Weights of a small transformer language model: no biases in attention or MLP.
Each number is 500 + 25 x the weight over the matrix's rms, rounded and kept within 0 to 999. Layers, rows and columns count from 0. Numbers have three digits each.

# layer 4 attention value, 128x128, rms 0.0679, rows 0-108, columns 0-127
511529485496523554511490482508489498489535469467492536547542512525494528493487510494538518517520488519488553494479516466462515526523480489523492447492527481442489511546481449488535473505476551511502489517468519483470496495452474539468518492476499470492478481500532490492536446493479498478457513505537497462533461516468511523527542524489491494479492528494478507483512474539543478532471
519458466477512523530493487487545540548500504470503572453508509524522507435457527485499511507443489468528509476549494506514492540502486525482461467446452488543523553508479514571490549530531514472528478477487537505493545498454468508480432496440561514528485504516483486537520528482522471526486474497478481482454516534484486514506482483546488443506481529505515494502475522512470529514514
485495507484465508499475458518506499531501552559485515443493496492529505501503464522507478478509512515511509488487561492518507502525485462497492529460523520479481502526452508493470454492533492508517495538501465477504471528532539496539510502490468536525489495489520470500482556452508478456512541470486485490486500556463547517536477521518487498547499581493515483500482512514486462507517
498521439495466492500528497525523517481559527542513533552503420545529477512501529524483522495512520466500518482526518543490523489438475476495513493508498536470496473524495486452489483495515530488485502510505509528477472466487476508461448478420507531482465519497453444509453483504518491478518528505507499526539514486528527523466502497491510524508491469503483466538534520514485514507471
498492528509520507510501503542487487489472487476518504518499498479488500548527544496454513519479494475517513534482559516512517538485502483498535497505499496458444537497507543550444490482518514498515485473442484408459523511466520491495512526522471497512506505509514475486450471523553504531502527455524513491498496479528494516517523461455452482475528530507504514501545537506446514519512
504507458495500498490452474495469534511522484497476520466527549505480451520477506544507534535488562496527486501436470494510500489467531486519500497483491526506463494568536495483484479485469499499549461499456529516519463481496520462516519504478573533511537488516504486480505507505451510503465478490511482503480507464512536467500503516533547510499500485486513523461510553477483502500527
498556536489533501494501523537484555468541493458479547461518476466493527520528482501546497518475497485486515476490516482478515538497457518481512509479533482486524484512509523535480499432450526495465486493533528513512542485524526492473492492517486511543526524491466497485482480510544523493506501479505488475519475538542486490512487518522533496519464466543474483482488461479488523494530
505505555491494537465513494505491506504514497495510451460527457467488473520508500501469491492508477473565548486464483470486488518514513528515491501565521490553497508517500502462528477482508528489510537453531514476491504503499533492502495518520558489525487527517528482512493488473473516480470499502472479507497524458546517486482522495480503498508501488505519473486459514509528483497501
483471480524446525447516514464542522541482455474498501522486581534523493524538498546498505534507508479489472522512508486510508507525518511441473501539480503502494459504519506491513487474506518497491515503503506507491535502518451467520493511460461468474439508469449489492509497520540492444491526497483516535528522540494497496479470504474523473491517545492501495507435512551501512493462
525480490511507502526488513501529536502473527497449497533533500558478476512493493511424497497453413542492473458513488484507509503491500452488477524463443492476485510488492492502498499521505554544531502479489554516513512498526541502479489493534524527478451494540534498503470480524517529560491503507491492519493472529524526477523474499486473463539506477487528534492480458541500514489493
510467537524469518471478470500541478471551552475463509478493473498531486483514517499533536498486514564531440498502474494472447489486501479467494464507487517536486507512504507551487502468535553513508494564517472481473499493528479470526485493502539497506486503518454490484514514465475546517520498509474519503527454421469531514531501487493526487469524475511469456548504533474460507515469
499524497542511532505485494501518520430579499497475501480507462467494536523520505488509477476457545448497488503526450493492511469489524462546491498481494458448495531521520514529488530510538482539517502489536491493523513479492513480535540503479511477510480470461533467486520536498475473491522500522523526506449491476516471478464509479492512480491491469525494517508500451553525532489473
486533487460509527476483510491536449463453513481497546534531493460511497517463517487496491478502538527528464497502537505509478516474513485453478504445506525519466466481458530492494495509539526558525531505482526480503520491479476482470561513480491504487570501507432525497528512537515514489471515531487474488493491513502464505499478530507501560480486525513457462488475493535472491496528
513505543516466492524495516560522516507492521542561471517488509493481508512501522514506489546515503517484478506435513496483491490465494496447491486509477486495494521524497465510524523503443546465552460518504479470529515506498491520527496502508457513528500496471494447506511478476513517525523527534494516464527555541528477475418490494513469539528474470491497537481475496464514475494534
470561473459482484476491475511469502513532545476514495523484522492489510486509513504507500462493523481514455542471507488484493493463469519523510513504481443489555491514541494465514506479502480485554537486505514526503564470528485489469556492517461490530525497529493562520485479426493550530511496488500529508511505486504448514496471451499506446498533513482521480510517532559483507514478
481465484498502490479510559453461477493494501465523470466505524512504509481492475505468501530463505513519471515501514515494499527542451509513481544516507500501483485504438523516510476465502531459524480491553515483504486480532515517491553494442507496514506495513513517501483506535470423523534475501517495499522538509496472494468498512486507511485521525501478486581502528444570547498502
488505537518447478474474474499465564545460506518504531511485486497467517542527527509497457456494479567515505484506522496475427498509543470471490538542455481482503536510530487493485514524495537493480542514507551497490515498469484484498494499496509448512487524533570517466493499509444489501562480512476476496541520509488483492453530471497516517461532488489480473481495493460519500498469
503498459446513467529512526457485528508511536484461483514454467487491480496469465517532463512507470537465521482506466548519520513514510531466485526474534486546496446517533542485517517468479527500478474496489446493522534479525477483480518501491496471494492509518467489536538483535483471492505509530567483502508500492480500504502506470506495478515511521510490499507458529484462500531529
484502475500499498531532518485491508513528567474522511508545488482459519496515478511492505553537505512497470506506458513512480498524488519496509530507492532543500492482485489502510469480494514504488549483476464447510498465441486504525480506519491502473525509438503486505521510510506469549510491444490546490508537533442536493479486458541520467547524468521484486515533512521470485417478
483531521443499526507489493476524490522416503476518551472522485498489474469536512491471543521495494496479517485456450510479491496534509510529517540573546542517490511512508476530476485474513508544509500484523446520553462537490438488488498522479527498462505486480534508497487460517563497524502513484475522502495500465539472505506511476507507521516479484496555515473494491435523467512485
532525495505476471525495461527504496529508555519512517465505468456445478531476506459499506537473468520545518540514496496475536519483522464467487489499412508487524535556545486520508482512472493534473503464544506486544476521569495517463508497530508436498489501485463511513466530496474476466487476465480513494476494514466473498493504513506528521507468554479531531509536475502505487497522
523508525483497509480453502473426511506519542514517478548510503481457461540506489460528542493512425501519484493481491516492524525489501480531470503498513491513503500486537525465541484519473465465530512476473521489480499502495506454504494504462517471508487485512498509507496515490507504515534515514448516525493496516497507487505485527495488498456494515565501554489457518465490514504512
506518522479479519518532464467500524485494491529487504456478501488501498498518505520508474487501526435514467486449485470486496524508508487450516523474496555489504489482495449497496505504492547467466468447489432530516495469499503526468497513482521495544501491521491484513495486510529552509534480532490507501510520496525499500539526490499485476476550559545513525515497468550489440509528
470524502482471545483496531480477485510533518504444524547542532459505522502539458477498482529480488527499508508463526472517493515494492497493528474495478518548500443488489500508472532486507518451514515478511505485466461473520486561493509518493489447574508487520519461481456545514460541488508468512505521511487484499482513510510473528538477512517496473505508504542526491536503494482541
505461467471455512497508457532533473501505475506475478530526539479527511520516507482517533504523460511475452496532501500502508496515492486482473523557491512457510448458494506502531472548503503469471484509502546494471493451502533499502519481481516508449477511475550514484506522524550497504503446510486512491478504514560461509459482473555496505511493501475549479505516515463500508526530
478483459460517512468445516494521532482480476490465466487498514482482515455527521507542540516513499466544536479465497491501499472469516527463476545461505517499513445495517520514534491533508483490495536516505493486499522511467465564513484488570504480510517512470494491502473472498540535480511488542495480479509543520480477497510534486517507494496529493515487519526519476501509468492476
512459511504513541466546511474529499493516482512466522479460505462430487493472487483477514552507487491510464501508538505484467532461455512511543511543481522517524468490521506442514481520520485561503514490504564528513500501489484540539513497497465498507474496533479488532494459492536478476518444504516498507502469530495463495474500478483497479513501534524483453520483482491459539543473
499453494533503503527483485531532484545504413519496487546489477501495474480506498439452547534517515470569536508512504491482467541509541508507483476474509503471528456457532508482508448450524499524521484432500516513523549462497528493498474513486420504456494515532480463524498506444548504503491500497505520507527463480454493496515475551542484520509540475501489560490522485501523532502532
508516473502500453508503514467531492539477498464523470535566448469476497508512517508476533522463490453509516501503460538494504481502495484482483458450491459520444529494502532502445508515462478505491514508448490500520489464480498488514534491562489489472488492499470496469528540507533504484516499512541541499484519511546536510491480476481531524535484504484511491522520541494518524507453
509504528448495498513529501486463507553497483470512519475530504488513479493545511536470527521492484452509482528537487502526493506473468488494517504467504486503493467500525462488496503490500474528510494586496503520493440508500525484563532480544478495514447487480477533478512485513425464474524513506475522500507506519519490539510487490512543463461553484486489516473505458543472534514517
506463460499494565499526511500534459512477461511523498512477504483462515523492530504509520534479512491438527477465492499513496500511490483483499525489496463485481482471524500493481547504500549508522533524536476585479509472561499477504511510507444475496501519446481485560512504477516507521499522471482508470469447501525484516481556562531504502500536499448511473463498537491513511481490
484477539500529518534452482464510495497454535463489464522505492491480502555495491545493477500486488471488505516523475522496507447476539481497483466518447505487532553490534522488486509487496411481546499460567485507522468455485471503499493495506496505498437503502480522527489503516547494534535487510509526494569497502509531522514481513505508445491480473477467468480522497540521502461523
446530509503495529489532515483524468504502497553488509498519502538442520475511474471505504472525485486513508515531534457497500508511475499509432536510497537491473508474541490498514446461467467469532486457534504546497512522478463509480519509502474494555503494513495475516484513537496467514487504526526494491522516495507528483468520502525512469493486499498468496455511486496430493497532
528554495518468499499483499471453485522551449484516486498488510504535534509451522470518509499502513477502506499509568485487482514521439490514450514480537512483507520502550510497510475486468493542518521494508533502503482463528471521522507498559518446522462499540495463502486540518540503538490498497514480515453509511468456491488512537503465481508506514475507489480500470548452471486508
509555507512534459439520498472509522502507504557448461486516478545507508532512532530539524551485502497529539509495481478518515466485504489503474482500424478496516520494499482504525453466493476510485522552533472448492496466472469503441449517478488538498524501527485554490481481532474499480539526517533500483451542524559482499450496516503500501529526493509452503466503501505502518457503
526474473507510504494454498429537468485501529496479526491486527491512510485559518518505485491522503540522516505509508480483484487487510518510492518458506530517531508543545523459520481484474513490476487486538513526526493502493535541511520509431445476535485515496491541501461466477521479522484526546450468506493510500533452475531503487490501514481473489508491560481470520519506500492465
486517459517465476470470536514509514440464500472508494490479506524496454466472474512508540486513569520485514525493489508498492552516467493502507517532479511534518496508496508472512500482534467508482545554524501439520500549483528511439472490562473501530471473487472520482505505491484534526528469512508511494549512489495487506447520469493503469548475517541529505485521482513467530491534
506504520485485417513525465512495513473490503505499514545504531492566559509532504517459547467477480481454478466497530526517523460504524492531528524493480512436534547497504487502503457458510522505477503489492484488523487510514475521497497481536521436527495482526470539540491453524469502497496486504518508485473451497472461531517489516504461554559498483496462480510435527519502523479546
527514509488485481480471515561499490464583472521489482487534532524510448454503475467462505533540452546484494501506487519533489492501494515470488440495510522456513511471519558495453492505532476496487465505544517501544536547469488512504500509474506426524507494494545498513491488520508554485494528498510465490528521466509513495537494490481532508506506548463499485510464536499487484466493
517487483473492457502496509476488547509545461477526475483504501472470475507435526507483482533469509522530510475505446511500478504480461453534469541513516527557471443498480495515531510486494504454494481413526493466540474506528501491533484491458497491559488505478501501496487526496535528495496487523469504493528468555515519529473535478499543547505501506509515526493480505508473496485501
491510489567525506571474471534461475519498485497452476453511497503537512471492502499466444525496491456473487494478478484516501515544511502469510498495486508496519455515500467465482522497523473537454471455479505484477508489493523518491556520508496477510445521530469501539491488517498510524525511466481495496533532520534496501443556496546507520422477459498475491506493518504520494535534
476495478490478515469532506433531514493516472509512526508516487538460468465508501510526470504565485527457422494472504506473495501500527546480519509468468440550539531430490480507530480492469504512491484453534527458506440488505518500533480495511553481501480488513475501471485480564537508486511514524526499504512514560493532499522523523477499492506513506474518452511495534470520479577571
491518486485475482460468528476485475518553483479526509442524478480485520493503501518517564477468522500486460507495508517491498532474505492458482460527492497464541504460433489502482509467495487464471478507492521515502526502523478501549471509479559480470484491500522503507517514484528485535504597465473544481527504500482527522456536494459475545520500527502532505552509465480564501512527
517501522508506508507462557542452468533516514514491486495503493473506493470509494496488468476478518471530498489467500515516525503523449508522510512498456498478495510465504513498508523515544508482482507515501521497492507501472479538484471499549510508505573515525477479493497520507548460456495519487494496502472507512481510492516493462505528526483491555534505492470463480542518521510456
527521544530538487565497477525524508521499457458527484470482507523522464514471508506524486458520493476474520492465494500479520477462499500469443497565545468541517485459526526483505496510452490482472492521485525513500505495535518508449546487458485555519521490475490525537493531512453497500509499501514483480473511527485543522516484493475535526544510525515497448474532447518471528456490
527541537521466481474540471485488554446524507468477452448503508516496477459491526548499518486447508565534477488484471501522512495541505527542449485485488494513502502453535470526491513505489501499467480494479478516446504513495494499520504481512488460490507500485538473530507495508516444491521477500470521484535492530469438473539516517500495556529502526527485517495556536564471511502484
476502490534510495521461452492526494456506518484531467543503447486544525509557506484502507496505493531515495488484504514507498454513466501472505501505524535502470485477476520532489432524540512515531471471479561479507547501576517494490517491493504503483497475479465472477523467524473490471479497506499495477507491542509471509517530465503517484496468506507465498488491507504537522483493
520443444540494547503520502511514505467493516509515514465505487501480461450481499537472504491495508493476483512487490481502473488465498470485479433565489504479526481526458516551552454493484534517510540496505491488485477436454518496467529516527474481488499484489524533522499521524536520482487513492549495479489468526499496495525497479487522525510498462515482537510472553510528513506541
474482501475534493448544540517508486483514445511561518520499530500487554497474500467555462506448478560520510506476477542485512436507493481498548496504529523493488456547516479502476485457480507473493485518489496495495509451495510492501492492526513476471455473487545504514508494473459534515464490522495501517513522509484523488479482472518542497447526533504486513486523511507505521562569
506501511503521503525546493482518472514516506519463537565497543528504463506452478523500483498497505508547519516527500515501506495531499533480502521502502535485471469487500497472465496538474462531517511522509534475482484472536519487482491504480506488504492448521472530489533467447510480478495494487497515484487496471522496504444549499498484483480457509515507437470570555491537506515470
539480527481483500475514526481524473489543484451507501497530506493483475491489477532505442529537514518493526491495537471528466503469539517533527441472451485468462534501552492512535493548505482505477476492498453518506513474528548530460491501471470532529510488525525497504516544505499473551494513498510488537486492523444511528468510483458524497449477534506527533544521497441457480471455
468509451459511473548535497501500514476510452507466525531483537480523459483529483510473477536464544534494529507450506489500494459484491462496492476512509504512528502452477480497475504508481521462529507494503516453508462518529395512489492502496518493498529523498464521533481481496517539514490487511515495512476508531505469532483490452484535525483469522556495540515538519539499493503481
513489519522475485481550487471547503519456493481534544508480521487533477454457497483514510505509480477469436478532497517527468535544475456477520462501519530418472488496490478476464507482499512490488525509543515505514484532532522526488501473534493455479499529507541486517520528496489464481496469522527476489497498508536531509524529502500468484494523495518471487472461537515541516475519
476502522491484504482469524560530520501462497516531494485500557476463518507480474508521559498509513501536501504552487516502464529581484508552502465457482485512455451500476494522516515514434518501549504477502489487490460477529487463519477503488489510514474521494511465508479445545429524491490549465516496490471465481518522481509497475499466510498499520532486453507566468495483484489518
522530504504524502546494543478550506547527502506521534539472521470477480510507514514500446496532495506485519492466469492491479548432501529565486466472542504483497469538468543477503463480499478480519509519486515456473506487485513469505490503491557469490513507492516494522456535532501484538476442523481473506487508509488519496500525482484501475454528526456474479544533469504464455484510
476477486492507518465515501517514530568493528490478518491551563419491503466518518467503487494535495470470537507541487503458466475531543467475536481511524564530484533484529520456464498548483519500506471512509432533479505478514488535540504496502536534483523494503506509492503534484461465461503444476498510507540509518480464519472474553466491521514474481513506475506466504498484526483520
508508475531507453453499479499528510539475518491470518502490490548475498472554556494507465484527508465550472457465520490500502479530472488510508462515523516484515533493516516565552526516495464445520525467489508457540507489529487479525480491496482509519482520491494490506500478471487501536502555540492487502522480439510480533536516505530500533446474510497503456513457496476457491503496
486521482470497456505484498520500554514493472473498482506505474490500540483490498490553483524500512509467498524520502472494510520508471520519507520572501537504565457501468473482439508515470517495534498455512535489478508461492555501528513496472507495484503491510492532516527547531498494515494473473493507481497519472491483522510527551476520456487469518518466511475451540471495452518459
494446480531505467508524534499483493529489455536518515476536491543564495494504481517478490470472462475511457522519468490525500548494489504474511496474454514533504479516525501442507504472525508487521533475511486494528507528461459461502480488481511489499539508470562472492524469508513509486537485502510525463487451478500425509518521579515521531458462481520502497526489480523476523503542
519540542523544517544534456478531472482527491494470459509464452462472512467472520486461512507510517502494519514523516517517513491516474528452505489515482494553473509558483452529523503508470538460509546514479495524509460488495544523495528514486501484488536514448510459490488462491526507480536536445478500502494466486428494518435516538478515508498517535529503501495434493503534534522498
492490505523476533487496513488517488511522461504467497466527525443506498483511474524500471481515490514490520489474512520511525439429508534472523572445530416524473474498508502512530533501515504519506497504521497487521506521507499538470486486503507447490505514537560489519524569526536487491498498500492518477487499453488452482531494512461490520498478519497486460488531505523518519470545
512473512510490491565475458449507536463540512497519509505524542484486515510555497511489466488526496525537512502527529515500467534466534518493443537512457526485456481516528485450482548454519494476510479508487496455473524481515485500431525496533483491478504519514487528488491549503486443467482534483454499491489490519465487501523495513540473499528488455520522471513500505506529509521531
494527501502514450542469514499510516451509525494534505490519533524482503451498500451469486528428508551469441478508544514500496504502490485486506482489509467512510484504491494459493466547498493515483570501505481510505534461507502489502453484463471505543485492529452463518484533464538469484511502553515492485496519477580547513513525524503520489470487509505496520483481513490549490500532
483537529508480491480516525507475454490503527482474476468497492569504468531536487491531466550468539474464478528476508531510472548442531479503470516509542462502490531561486524529492517513564497491528514470493518520506476518474515528489477484512510469511463521501482492481513493512490539472490496529474517495491439509481524471478466504536522503473526484495503499520469517512518453508457
499499474524479493514456503471493509487563482490489439480490500520478520540535513535529496488544506506528525521510490511509479544424473505501454481524508465500502487471506506495489542505525478488528451534509484513503545507472475498495520497544490507513501478492502473487511502504548501515562521522525497472533487497489465498460491484505494481523530503523502472486524457504481505467492
488514490472508492477528470480541478464538526511536465459492481485506513517476500510500525489523494547517554487445475504523469496460478487496514503537488497493540519528550502495508515518473523507515519466505510545495532507509476495529487515478473513493527485486512502487484477512480523495513494508497494489473494553513493503488473486479513499494461522522562506499514472494485497502470
472522482492511481524478466539523512486506515522484531534569499477510491482517503502485478496493484526520535504524489469496495449511501477477485452483469481483542493451504501485491555515502495498512467507515487458492519527511477477506497496487530535506504505520500530516510468517480540462486525503513480475507489455520512529498487509507537505478453502496514501487527480526467511498532
483485517501510487497467511444521478473500472493511500465475503510479449513504484486517447479521490462477493498529493537522503554500466492543515500492524481452439510529471499432535497508537506566486514542507472512508480499487492515497494482502478531506446499498510536545523547509489477490508510535517496496538491533502534486510501496463492466487488533470492513506515483506475535544476
497505485500495548442510512504505486486522485493500492488511549531486488496541510525498527529481502476515458518507492483469531518526497450498499459514497486511517522461475499512519526536509478503503529483525523493497463509486472492535534523464512463452460506480476522509510475510490506462478518468473505528507503553474535500526491513495496468483504522519470484505495452550524497506465
508545540512504477474461460551465495494481473516498467446505475492467515491547520537480506520557504527483484510540499490496539485506523504492518525527494513501500499503482492536483488476524450526512494462480478480491485521509505533533490501525467512489489470498527489491502502528432566480524488455505525487535513519489471494522471525523499523498476458474502508491503476537502490500512
502530514510508514503507457540502511449483508476538496529474473442487478521531507490514553498512530473507527517512544499485492528501479456500484475502501502456494523530509494510509492537451500500535498522485508462497522486500543522529527516501510494516495500490489460495491512464488527482495522479544461489527519460485517483510513496475473490519486545481528512491508520473463491491482
510491478481464492477525498520484448547476485503506476544506500489518481490522497508475505501494529489492522496508521518467510520497506500448494494513505523538459524451503474518485499528542526452496508500481477511505475482509497475442480508499489544480484499485496523539481476494522456526489492493506521536503479511485504503488515533501524538502477504494536515528522522472512469472462
504522490481484538517495497541494507544477486459535498515464453488501474517515506491498513491496473496483511534546491516461469475486515494478515495555505474492494503503482482533476486505516491506467458539507530522497513526501454472526508497490493536506498502485515512518483498551493476521506480511540492518474516501532484508478489498521512522504536507472465465490515504456515492523512
491495476487526514432462510493503510476491509475473519518524471511466486514470515516484512500479473528507492473486527508504538524488481508490521488507471512506486510519508503529540487474530483492487523516501536506497538509505512453485476506551497551501548503501458506494475485511500474485503527505496476474533460462523474517506513506500480507466456476544513485514494544455484543461530
483483476479489533519526483509535498460540440517488553506527526495514518531479488511510494475530471526456465496517490495488490489495508467501490533523470511457526482476472468448524500470508552530521494474488500487508508505522501481526511499489500508504493486501494512500504478518482488532463505512495495508522523514501446536463497471455472516506479468492539480520497518548487489494540
520499502544487509480517505464494462506475495506543486513502494476475545486489533505480493480509526546507464514517507497505513504519469547481459464466476445506472524493513485521481499490499511507482544533495490471509515479494494485534520505539482472517512489476499514528493492501502504509509507506455501492484529492523478496431520490501487490484480510483505513507481493526529502524523
504473484505527515491507501474518483536521482510535472485517506508498481489513511461516472538513453500471475499512486477495509488474499493492496503472455492507488478518514510477487462507485530518465503470516464512529535474525548509473542516524465533477538505480479505514537545480449514497498487468535475480502548515484498501517514500492484464489545525461517517514488485474473505467526
519476517485518505540466502536509549536499469505524490485527511520449453480455498513521524489519525458484483496512449510484502494511492506518487486527505480484520490491500536479453493511477494465514525531509539527492513476484465459512507493510500512509508532500507505539518497487490505502503489457485518497506539493469519500464491492451499499562536495512502523490536444482499501473519
496476527483514458472495501459475490523501533496471465512515465509474505506493522535504506503510484511497446503468465497492526477494498490480475497537480488528489489537500506506495486507491468491529534498497504532509480501525502501541526512498493428486504507525509482510546502535478484476467518497486483505507522526498510512518536473495502524437451534462476521507463546449493487466515
492503520522464518471474544541489504541495501482485554458494455485485492516495511520526476487482513525484479495513539482526549489503503492501515473465535481486516538491515493587498518482501525507487497483496517513479509480531511504525503508529493487528522518499486492482491536521516483525472445474483470494523503544497517493534507528468516483512485475489491501483496505452471499508449
496506488518486522543503455452527467542516513490484543525511499521532487452472498483490486518530474477491507499472499511517543490455505506475494499528464537503506544525485493492523534495518495523472462452506516486482481494496491555469532495527529523507512486479482503508481551505473501549505505501483494503453539515471527489471488499496493470474457480513500495532461513512466514509547
465500491508472503471519543484475508508466457489535499467511484494492495488484510496527513514501525476515524489486507478510490523517471483573501504472501464551495452468507487517555497495492547523487492458514508446503471495483496481530503502495522556481461529515508467511509548565456467498482516513517499524475485476527493489513485542454478520531520479495528506504536494484471490496552
483491458513495506515506493507457510510515483486519492530513469499526467449510510501498491523480502523488471528489484505492491519507527473504507520531431523505506501505472473506469508521529510500467514500514541454497516559495460490446510500473465515490523508467509544482503506496497477485557484525471504474511508511492478486502527512536506515520486428544509504504542528472549503475484
495459532487524494517486524487525449495512478482505540534503488486538534499499494511481540502455514493539467494468480497505516487506457476491491515454480528486508477506497490517492471518514544506490495527492531516505463492482508527560546482516494577475515489472480505525496490521476514513493482520470485503502528510463504510542497522523496484491519540493499543521507474519497489495464
492527506504474462491502513502474495487452502486568526475498493531518480495488490465524456502505502469500465494483527492489521476521486489478493528536533537490521513481541502454550575503468507508497477484483473474517520460465482500508536502471484508515492477465485547469503481463503518521524532483438499482531551475487507510511498553505512518490505536506514474519474526516505524517497
501469481513501511516497487488543522479500512565532488451462491497519531492519478489481511526477528442464531471460485477507496505509497474507502498507501462480506509510508484503510496493513452474529540514518486516519496501501487477515527517507493512488465510540497476488483514495513497514502499496485474516509537526527505513481517493563549460530502469489509486478491522444490479499489
508507463514465502522466469541528527469514513502491522514506476504514467461494504509500508515480522537473477495530487509473497489512497489479496517482499558514489522510476490503464485536508503519459490506491522498539458544454487489525486482556503491496506529518510486523520498463525492499518478505572511495526504452460492495532487476530500489525510492491454495518522503499467501505469
523500476509517522502522505514508516473489502490470484463496512550519506498473512560487478484517530516470498510556495492509482498468505535481499528490525515487541492519491519486493505503504498515518524530513498524487488486467507504497455516470524505512538491479487508462488504526480473520494453454502478501528503478476534535507516497473503517428474529460523504537488454505463488498457
523486518531508522503502437501499506468480507461476498478521459480492490470561526502501447472522506505500438499530491502486451473523519466506511458512491529517485495496500523544490529497487527504500491537490496528525472515518503505484549504539470481520521522465478488520510492533473458511468477551523497506469525476514521495498473458535488486493496510535457503456518494529465546472505
511524506501473500498493526492508521466511525473537521534475497476448501522512510536508476522506524487455468487465488488496508487459498480515514496492468513459478441537527480512543527493486512499487501500511522510511460501564497495497552493535490500529496508479470473478479493511477523478501536475515500519471447473485530505465512499525547513473517498489479506545550461463526491524506
498496505507506534492525467503505532535547484495513515524466507517491499465515532485467509501484512480547520501463511512506507440476500528563533506529485487516496528469503513529512452524480480484520518447506500477487517478498433503491500494441487501497530480461512505536507496498484466500473490458490498496503501488480506521486520500475529480491507526480479411510531522502475512495471
505504505476507485471506494548522547523508497542524496485501533514498529475539485471525493482500521499520490491499531474472468514526482532536460492483504464518482518510496506486487470509504517509491472515460520505494532533494537499537488505509448528518505493471503489486518448515450448500462515481524510486450509561488503474497511503505506531512482520476509516485455518496563495495471
479511491498540487513494534493488497508523522459513491478487547481515518473519486506513511494514488476487550496473494494488477460533500489524501493487546525498504536507523503551493489539525490455507503435482517488517520507484534497516517478475522529485518480513502515429515508520524487485508492510524503503511538466483485502491473506477509453513485507496511536472532516450491504494551
469501503506531480516525546554487514509483461526482506534470483499498498483467467490531470489511456482480523505528466498529544527491496501492546488510549516496500445498546523493525494507471476514515479474473523509472516481506512468498524515536497455483504490504540494484521463532473533510472472488498467475530470537494450483502530480510505492484500488531497521498504498510456531462548
524504519524513535498497536494492477433501541492480482460483467490463486460472460484517477535518510549476533484514477525530460509518489512483508511514507476531476487544466475504493502487496570514488515476522467500498470460453528551492529517463478530502528492503503474503534499515503492507505539466479481506539475512478519481469510507505537503504494469534487526447463499510519520498518
514498482492491468485475489479509519493471484485484475502506543473496516452575506487491564531474428513498482529535515523522499537495474511467480517540450498509533456533512471506530498497507516534509503515525528504527495514498504507512477490481508455516491497505459469499529508547528485500488481482485511508501472430521451501476512486493513469511453479487501515501472465482530526537473
513471504473511482489507511501506496512490477458546538519538516473480518528467507519494486523502512535462477529499554497481490494503484491514510481510496512504475531533524464503479527497490471505537486534480537450517490498523540508503502488479499474488485498483542472520531514516473465560528481498511523500421468494510535476483488523516499460469461468513501487481547523483503507486490
512510470523492473490494509507541476500502508522489466509514500546486483513477510499493484533479526505472544498485553502478497473518509497523498523498477501517462496513468522498504516515466504519463480491517507514483519495509536513501475492481502464526503496523479480477513476527495489527477477504452495512514526491476526480478488480504488490490485474522495550531530485499523519526514
496493530510530531462503547554510526487542541566499533485490512501462503519504506443483491510483515495482476501517494472497474520546474505484553481478446523494519468508488473487497535519514495501492523532487515534497518457471450503489468507499505495459489519537498484488485498503456482522532484478505505507514532494502483525512509511508483511484490511485504471517507435479458513482492
514521499512478509500527470481531526511515448523520501523507495515477498500488518496507492500493528530519524495530531500498475542499467499487477477528494513486465480521529480485477512523516502484507455471491516526488506498461474505497474503454457477524485500530560469485489525486475510509460478529461495519517562492531522529534502473483521452465493508513501510486512481527498488454465
491516505519504532502469513509505467546452508505517472494504503502551517475500515512471474482461472471465485514535479492495509516529487511493504536509503511493476498547474499489484502476513518519548535503493498532494515501515495474498494505529532547494522516524539478471491493470550522550471525469462517503484510475465466464477489508491481502493489529513534491502514494543494461490445
533516473520517474461484486473483536525499473490467498500505486509509490512493512502498480493487517492538492481467489519505502469514505499543539460453485474477494538498503509515472558492525549489508469519455510486516551511546523451511511495470485489517521495502509506498478496516489492540503510519524510517518506468485491472473504493485500519524493474500482481501480531534469509494468
524549456508489488502506503476494515511475520506486528460469492498528487512495497472509472532500539526475458487492500478522516521510467472529486498563541485529525464478492551517489517532516511499540487496489494504502509488523487491514483497473503512475545483510508515532485474520530496487481484496524509483466478490508513490513508487500521502497489469543487442524444504521509495507487
467516458501506472485513506462495492533488530442493509540533486447504548522474507487506478532514470497497542506550494504499482508508485456507518522503482528477504518510552536420476489490523491555483517463488522530491549482493460505506507495551465515502496492492477494482499506498498494501539495511533507491514483480506531505473535546480535504484510509504492505468472514560505487487409
527487502496489485504484502469454481491511569527453546499468490509535490521531487501492496517504485521477514506546494487541485523487490477525446484499497482461510555496472522526532510511495499492507445495528519532472508522486442492478523514484468473496510539495517492502522499500463453518505519478473469511499511493509467523524510485521471483470506498518508566523479473505525510488508
473504508482498502535526510517465485488484521553500499517525493522454471507519495501470498546487485517487487491511491514485486480471516483509496494482539518512463540497483490481480519502513495511551488450492498530521471491510507517549516509487497533496541496492510496468503500517499507510530470489529475484498499494521498488497486522510488459530475513484472487482472495471471503516485
534494509510480503482497475517459478512536508529467524508501452481516460484472483499487519467546464521529499507528502493486498544494513512513488509524510497524519490506481483474523496492522486518468500511502565513466498535528527450477515488518503487504486489512505493494490521496442515496488479490481515515450501435464523499531531552489496485516502511493495425513521527492518507515507
495491496501483495486496515508467536519510472503462484480503509485500511500533518512524449484463517483522501511546488505490498514476489488517507481509472468487530500512498482514463523513464521450519469468551538512497491432490504529532484485524524511506531502489447524499518531471502518508498447524527514483538467498522501506471515496481488497480479504481497493520486519485547514511507
505476521526495474536511452513491497496495507527544513495468544560488463516540523482499464470518464570539489484453453502542477511515479467526485517522540451495522498470541501511509490498497525514506532447497521521494485488503472470523477500486499487482504506517507472499505511482485460512549490510497478505477461469499504525547488490518475523467507497515517485475531510475495481525497